Weights of a small transformer language model.
Training: 135M tokens, 4137 steps.
Each number is 200 + 20 x the weight over the matrix's rms, rounded and kept within 0 to 999. Layers, rows and columns count from 0.

# layer 2 MLP down, 64x256, rms 0.201, rows 0-63, columns 0-63
213,175,186,200,185,210,196,172,207,180,189,200,214,180,227,176,229,211,203,188,210,203,224,197,191,217,212,228,221,206,206,191,182,242,170,196,207,212,222,208,189,205,198,193,205,177,184,187,202,185,193,194,242,182,218,187,189,208,191,199,212,187,193,189
213,206,176,242,234,217,164,205,203,175,227,206,203,171,188,250,219,176,214,211,246,193,168,215,211,182,187,179,163,218,204,212,210,216,175,190,166,221,182,204,226,205,199,230,184,183,188,143,152,186,256,184,188,194,218,203,241,199,189,184,212,225,176,199
183,211,209,220,238,218,233,200,182,169,179,230,195,228,196,196,221,210,194,193,159,192,191,227,209,188,205,207,203,218,189,199,193,178,189,184,236,218,201,227,219,247,185,193,212,207,217,174,158,184,234,188,168,210,215,235,213,134,160,170,233,189,243,201
190,203,164,196,185,216,209,203,161,195,191,224,222,191,237,176,203,218,186,196,226,191,204,195,220,204,188,201,221,199,195,197,239,217,226,171,202,243,249,228,229,211,204,225,215,190,212,206,184,198,199,216,188,226,201,207,219,230,202,233,160,188,195,206
183,196,202,185,196,220,191,199,240,180,200,215,173,209,170,184,227,224,177,231,172,184,186,182,213,227,197,189,248,199,247,199,223,211,174,175,203,177,157,190,201,180,211,172,194,185,187,206,196,192,216,192,194,191,188,149,202,181,183,209,187,217,202,183
207,224,200,195,216,186,179,196,190,203,201,210,185,184,220,171,195,214,197,213,201,223,190,205,202,190,202,207,204,216,188,221,200,172,185,173,218,208,170,186,178,193,196,158,212,192,208,188,183,213,182,210,188,216,214,223,185,203,198,208,225,197,234,231
181,222,205,224,192,190,239,195,216,192,192,216,202,201,188,263,189,171,176,161,196,213,237,172,213,233,187,178,194,214,167,200,216,193,189,219,208,232,150,188,188,184,179,206,175,206,195,230,229,177,144,211,231,231,195,233,174,215,211,225,166,196,240,210
204,206,172,205,203,153,216,201,180,186,210,208,189,202,167,187,195,173,232,184,197,175,157,185,214,186,211,186,189,159,216,214,218,258,228,220,178,171,159,232,217,212,192,175,215,165,212,185,176,243,197,219,207,201,222,184,159,203,211,201,187,239,187,170
177,173,174,222,193,189,211,212,189,162,202,183,201,226,205,194,217,205,252,206,224,195,226,204,231,221,204,167,216,210,193,201,228,192,183,205,209,234,195,177,221,211,193,221,188,230,210,215,198,224,185,184,241,186,205,253,184,227,169,219,235,215,226,205
190,213,192,190,173,205,200,193,196,238,201,198,202,165,166,181,224,196,233,212,216,202,161,188,192,160,201,222,208,194,210,222,179,212,195,235,186,176,210,209,200,186,220,193,208,182,207,192,205,239,245,201,200,211,200,174,223,227,212,210,220,219,196,229
192,182,225,192,174,192,153,196,196,180,240,212,185,209,202,197,179,209,218,195,236,205,174,209,204,190,192,213,210,206,235,221,206,174,200,207,178,197,185,210,192,180,209,209,195,204,210,237,235,161,267,206,164,189,208,198,207,172,200,192,181,181,214,202
181,218,183,172,162,210,210,199,231,228,210,200,217,172,195,223,211,179,218,218,221,261,168,193,229,211,196,221,199,194,214,205,211,166,174,242,200,177,237,213,208,223,181,192,209,233,247,225,172,200,193,234,181,209,197,193,217,233,198,167,212,212,199,212
189,188,184,189,204,195,224,208,179,189,248,187,188,192,189,221,193,202,224,246,205,219,197,208,185,153,198,220,186,143,182,194,214,183,218,201,158,188,172,159,197,210,176,211,188,198,185,240,153,201,227,209,189,213,165,212,222,227,206,201,209,200,194,201
204,199,161,223,214,197,206,186,221,186,202,204,209,180,191,193,203,193,191,232,197,196,176,174,175,212,239,166,191,199,198,185,169,197,221,182,214,208,226,218,214,200,199,183,175,174,242,233,216,214,159,192,184,211,183,210,176,198,191,244,178,190,176,213
179,189,204,234,219,218,213,191,175,220,204,202,221,182,226,167,186,220,189,171,178,168,170,189,215,254,187,210,211,178,219,226,197,192,196,184,215,229,199,206,217,218,224,171,200,201,211,197,157,202,187,185,220,188,220,191,212,172,211,189,194,181,200,231
189,181,251,216,218,228,168,201,184,239,192,210,167,162,174,189,245,161,191,161,176,180,181,193,194,210,195,183,221,219,221,186,208,192,163,200,209,200,222,203,186,184,205,246,184,211,201,217,199,186,182,180,200,168,195,234,174,212,234,199,191,187,201,209
188,196,216,205,234,209,179,186,177,203,165,224,215,195,200,192,215,222,215,170,188,177,194,181,215,185,198,208,197,212,200,202,236,163,219,202,229,245,194,212,199,219,167,188,201,190,186,256,173,211,201,202,217,194,200,186,231,223,185,177,218,181,193,216
184,186,177,171,198,207,178,208,233,188,218,224,206,205,223,158,198,190,235,195,206,191,223,196,170,190,199,222,206,174,176,254,200,205,155,190,232,181,210,239,207,191,212,213,168,190,204,199,196,187,238,197,226,195,175,162,217,220,201,208,193,218,209,164
202,176,184,205,157,162,209,207,219,216,189,180,195,197,176,207,184,199,245,180,227,166,167,170,191,178,212,238,214,177,169,193,194,196,214,197,206,185,228,191,201,163,177,229,189,208,186,251,203,195,169,197,176,189,192,201,185,206,219,168,181,219,180,205
195,161,184,170,197,178,209,210,181,188,180,239,192,181,226,187,233,256,226,170,238,176,170,209,212,221,199,211,233,192,200,235,211,169,237,193,187,200,217,191,219,208,192,175,208,228,220,185,194,207,164,174,205,198,223,175,235,188,201,196,197,202,236,219
170,189,225,187,173,187,180,197,180,187,198,216,229,202,207,216,192,192,235,176,208,215,219,234,168,202,176,215,175,193,213,156,192,188,200,231,199,202,189,237,194,180,182,214,186,206,194,219,216,250,186,221,200,206,194,213,191,184,181,192,174,220,203,230
188,218,194,210,169,200,232,215,173,193,174,217,194,222,196,256,185,184,237,185,170,229,219,198,179,205,227,204,208,205,253,192,195,171,192,184,191,187,222,162,217,203,191,130,207,226,231,202,180,198,218,228,220,172,216,221,171,217,178,210,219,178,184,235
204,215,203,215,235,181,202,205,192,213,185,204,202,174,203,203,211,230,240,201,221,179,209,209,227,198,230,167,203,172,215,199,222,215,188,197,186,194,151,190,243,227,195,175,174,181,233,165,220,200,178,182,187,194,219,216,203,213,206,206,197,176,225,168
213,179,185,207,230,200,185,190,211,215,213,208,230,210,170,176,245,204,218,211,217,176,194,181,195,167,203,232,201,162,209,185,188,206,198,195,214,181,174,180,200,211,212,180,216,194,178,219,165,231,205,217,193,205,201,212,204,182,198,196,178,206,208,201
212,180,161,172,171,162,222,180,188,211,177,198,208,220,212,198,206,186,234,213,208,168,190,199,208,205,212,203,174,217,178,195,213,192,206,194,207,171,187,190,212,213,194,170,180,211,189,205,154,199,228,209,220,171,189,224,202,180,219,199,192,181,226,199
228,182,190,214,217,185,204,203,198,195,231,184,208,188,234,168,228,199,179,184,198,222,209,203,193,186,206,218,203,225,187,187,196,220,180,215,186,200,194,201,229,183,192,185,183,173,195,200,207,192,203,168,143,216,170,168,180,135,229,164,212,198,215,179
197,197,186,184,164,232,215,208,244,152,175,162,194,242,190,190,238,217,200,183,225,201,191,213,195,211,197,201,217,229,144,202,191,231,190,199,220,213,190,230,180,199,211,206,191,221,194,183,158,215,174,214,198,185,174,186,175,196,168,214,190,182,250,183
172,179,170,197,251,180,204,204,234,215,206,225,197,176,189,207,228,207,203,208,189,204,210,177,213,196,187,190,177,222,222,238,204,178,183,175,201,234,178,187,198,159,208,198,194,180,231,235,182,154,222,247,199,175,212,194,185,216,198,184,165,198,156,214
195,178,213,193,169,240,159,187,204,234,190,170,210,185,203,216,206,205,212,178,170,201,201,208,204,268,233,196,192,192,242,197,204,220,216,190,232,205,198,201,223,226,193,241,181,235,203,190,179,207,208,182,217,171,210,187,201,199,194,204,208,213,199,204
219,203,178,206,186,214,203,198,211,223,214,204,225,193,203,207,186,198,163,181,183,209,219,172,196,164,213,193,200,194,201,199,203,193,221,221,214,194,207,223,176,188,221,176,211,182,185,205,209,209,194,203,195,223,201,177,194,206,246,236,204,202,170,198
187,206,205,193,171,178,210,250,201,186,195,196,204,224,187,229,200,242,277,201,209,192,223,213,172,221,225,186,164,211,192,216,203,220,197,173,185,189,187,200,205,166,201,218,180,171,196,246,226,173,175,194,185,171,220,208,205,239,176,203,175,183,205,214
222,235,204,169,200,216,200,192,184,182,226,216,212,181,177,155,210,195,175,184,225,188,202,207,191,191,190,194,191,208,175,192,210,215,233,189,209,182,247,219,244,221,160,196,198,121,202,237,207,197,174,193,194,192,215,212,205,180,189,183,223,161,206,209
208,230,189,172,181,182,185,227,203,196,181,202,221,229,212,195,178,195,194,217,173,179,199,228,203,228,186,207,216,211,187,230,208,190,196,210,223,200,202,215,196,242,202,183,213,212,209,248,213,245,197,211,174,208,198,196,170,198,179,225,208,224,190,187
210,207,211,194,186,198,199,190,158,199,193,195,197,213,222,180,197,218,213,171,183,186,175,183,185,180,208,205,205,230,214,214,194,212,186,219,223,215,202,137,189,177,214,221,194,197,187,204,222,216,164,228,240,202,206,169,191,166,188,198,209,173,210,194
209,212,209,213,197,195,226,237,185,226,184,241,218,217,252,204,222,216,181,211,219,215,191,204,192,228,181,197,223,161,193,216,196,166,185,212,203,220,189,208,209,190,183,230,233,202,213,219,195,215,220,192,178,197,211,184,225,205,201,185,202,217,206,220
182,219,202,195,219,189,175,209,188,213,226,181,230,195,189,181,217,199,215,195,197,205,170,190,165,147,216,190,241,165,215,222,209,203,201,211,211,168,197,195,176,197,200,234,213,202,211,187,202,163,193,206,160,219,191,192,204,173,176,211,147,201,187,184
195,193,216,178,194,205,193,187,207,227,202,208,196,214,199,156,181,197,233,200,183,198,211,197,226,216,166,187,203,187,196,174,191,206,167,200,216,221,200,190,252,210,215,194,193,224,194,189,247,210,227,204,210,225,206,284,166,222,194,212,192,222,223,222
197,187,187,210,222,217,179,215,228,214,188,210,211,239,190,189,205,218,204,168,194,225,199,227,217,157,208,237,228,205,235,228,239,188,169,143,200,199,209,213,222,212,207,217,184,157,176,197,160,216,155,210,200,224,227,251,214,235,183,206,244,207,199,228
196,189,225,211,199,201,187,222,190,229,193,183,201,204,217,186,193,166,226,190,195,198,164,202,203,186,218,203,228,186,215,226,195,212,216,185,216,202,219,223,239,194,224,194,198,220,197,190,202,213,175,215,197,202,218,288,217,179,195,208,197,200,223,181
225,150,217,178,203,167,200,206,182,212,169,195,185,184,250,180,168,171,158,188,170,216,199,174,214,206,206,213,212,187,193,220,182,176,196,193,197,164,197,187,188,208,192,230,223,176,187,197,206,207,194,200,179,221,208,200,201,243,185,211,180,197,180,184
200,215,214,206,203,180,181,212,197,228,188,193,188,199,187,174,218,198,213,234,216,197,185,179,230,150,219,201,172,194,179,189,190,227,168,207,176,175,221,220,181,210,189,219,194,236,177,173,191,212,218,193,216,213,177,191,168,183,177,225,216,197,220,189
227,183,232,224,196,221,199,216,199,196,218,201,195,186,199,188,157,197,174,199,229,217,174,198,180,211,214,211,196,191,182,204,197,214,185,216,202,178,205,187,182,175,190,201,206,191,219,226,207,229,248,182,235,190,195,173,218,178,226,174,215,211,186,215
198,183,180,185,206,193,199,171,175,230,177,213,185,194,164,186,183,189,178,136,208,187,142,168,220,208,224,218,211,203,200,200,192,218,181,215,200,211,224,212,172,184,229,219,179,170,197,176,151,187,220,235,246,208,199,231,198,202,176,214,245,203,176,190
215,210,231,210,183,200,187,206,214,232,182,234,203,227,252,189,200,198,224,209,194,196,205,166,212,212,199,227,192,202,211,201,229,187,189,219,219,206,214,231,212,188,185,197,211,171,183,165,203,170,235,218,197,191,221,259,185,206,220,206,168,218,202,203
202,201,223,202,207,201,190,212,238,201,215,190,195,158,204,181,193,228,228,241,220,209,211,214,179,182,184,231,203,226,179,211,196,192,169,233,193,208,183,197,180,200,231,155,212,205,201,218,160,179,197,230,203,209,204,193,190,203,230,222,198,211,193,218
175,208,233,222,224,197,183,196,173,163,208,202,195,176,205,195,204,223,182,165,208,192,208,181,217,215,208,224,138,185,233,178,227,199,200,233,184,199,188,177,199,177,208,193,205,198,196,171,189,202,210,201,192,207,195,168,194,172,211,188,194,219,199,204
179,190,181,183,225,208,214,204,203,172,175,213,214,173,218,153,211,210,185,208,199,216,177,204,193,191,166,192,191,197,209,192,205,190,216,202,188,201,219,206,187,189,196,221,198,207,204,216,224,185,177,243,198,192,235,194,239,140,175,194,206,198,174,214
199,212,187,212,209,188,169,202,177,186,213,196,219,166,178,208,237,186,194,180,180,170,173,216,200,191,200,174,200,159,204,189,201,245,198,188,203,192,212,175,203,192,216,196,194,190,151,216,193,200,195,214,203,234,188,205,188,186,196,198,157,165,188,186
198,187,189,192,205,234,171,227,208,214,164,203,199,244,210,200,225,217,227,192,198,180,164,221,193,203,207,243,241,176,213,167,197,163,212,177,209,212,202,216,232,218,167,150,208,198,198,137,221,196,192,206,169,184,212,209,204,205,206,177,222,223,213,206
229,187,208,200,207,196,212,189,222,186,209,196,183,166,192,201,157,211,213,219,160,166,222,214,198,200,165,196,222,203,188,219,223,188,192,221,191,186,189,190,135,208,196,221,191,182,232,166,190,220,211,224,185,212,200,190,192,210,229,197,227,205,183,218
236,203,216,203,200,200,192,194,154,173,239,220,221,196,194,184,169,221,211,184,192,227,189,189,210,168,204,203,205,226,235,204,245,195,191,210,214,211,140,215,179,239,231,225,207,224,224,220,189,203,191,207,193,209,226,180,211,185,226,193,193,196,243,201
193,196,189,190,166,204,240,180,177,210,193,206,177,221,230,214,213,224,210,215,200,201,207,177,224,210,168,229,190,220,181,177,155,207,163,210,211,210,164,170,200,189,184,166,221,181,190,223,214,173,177,209,203,192,230,213,195,168,206,190,198,245,214,218
173,211,203,196,221,208,200,177,230,219,175,237,202,216,186,190,181,191,197,201,213,242,215,215,198,210,198,198,205,213,250,185,195,186,136,153,190,185,186,194,154,257,184,191,220,186,200,212,198,214,232,212,193,202,232,186,171,198,221,219,190,162,196,179
213,212,220,241,182,190,217,229,207,213,234,228,166,194,171,192,186,217,198,198,201,192,229,213,178,179,177,195,214,196,233,182,180,262,177,187,190,211,201,218,213,198,221,190,202,182,174,220,217,223,196,190,199,197,193,181,219,179,203,185,187,166,213,195
227,194,191,202,208,201,214,197,184,214,189,229,221,191,201,213,214,208,199,214,197,179,236,172,205,198,196,136,209,214,204,168,216,242,198,227,221,196,189,175,171,176,180,204,200,199,217,227,196,208,203,194,254,209,177,175,200,188,212,187,217,205,187,188
151,197,202,171,204,224,189,172,165,183,194,195,175,191,229,209,190,212,153,179,170,200,180,198,219,205,219,211,201,178,211,211,200,226,231,198,172,232,184,233,192,193,175,237,219,241,184,202,260,224,153,180,187,207,192,170,197,189,202,197,189,222,228,206
246,186,212,180,216,214,209,200,218,202,190,178,188,212,182,212,197,217,203,187,191,223,177,225,216,216,194,216,181,170,165,123,192,197,201,226,222,177,193,213,187,196,198,213,201,186,243,220,220,172,203,191,204,190,195,225,192,175,211,205,201,184,202,213
212,183,210,212,217,217,208,206,198,219,233,196,214,154,220,226,186,182,183,146,193,188,183,214,228,202,216,190,183,177,166,179,208,191,215,236,199,166,182,221,200,183,215,244,174,177,223,215,172,196,200,172,228,222,203,200,151,221,166,221,189,224,191,193
192,191,222,196,204,229,213,193,236,215,197,164,180,190,203,192,213,209,165,163,246,209,184,214,220,230,184,200,189,241,234,241,217,219,205,184,212,210,190,205,181,182,191,182,217,220,198,212,159,195,204,228,207,196,176,153,197,153,205,218,219,210,188,234
178,217,160,174,203,215,211,173,197,182,196,223,208,189,179,198,185,199,222,193,210,205,204,223,274,193,195,176,188,201,190,213,179,207,216,212,207,173,229,214,188,250,203,123,229,254,164,209,202,207,176,225,175,214,187,179,222,159,189,206,136,197,206,202
216,184,203,235,218,193,194,205,222,206,218,198,204,226,209,193,222,175,197,234,232,216,203,211,190,198,202,183,209,189,198,233,165,230,194,226,198,213,196,179,188,201,225,156,233,198,210,194,193,162,189,207,216,234,189,185,208,240,198,194,215,194,208,193
200,172,176,192,164,188,211,170,209,175,245,201,212,190,185,215,169,174,180,196,218,205,157,234,193,181,193,217,199,185,195,186,208,223,237,184,185,224,193,246,163,151,212,209,211,209,205,218,190,178,165,233,182,206,205,224,206,192,201,186,179,212,231,206
223,188,240,212,216,202,190,200,224,229,192,218,224,188,223,203,225,207,173,204,198,239,217,207,234,206,193,188,203,216,225,191,212,179,162,165,189,199,185,181,206,221,224,185,186,187,227,216,198,175,237,198,228,211,190,208,212,191,205,176,194,183,199,169
190,226,173,204,217,228,216,204,178,185,201,217,183,175,187,211,175,220,205,172,183,171,247,193,246,224,235,176,196,240,164,213,201,239,165,174,212,230,208,227,188,183,209,193,223,213,193,232,198,150,231,193,193,197,202,195,180,190,233,183,168,195,208,203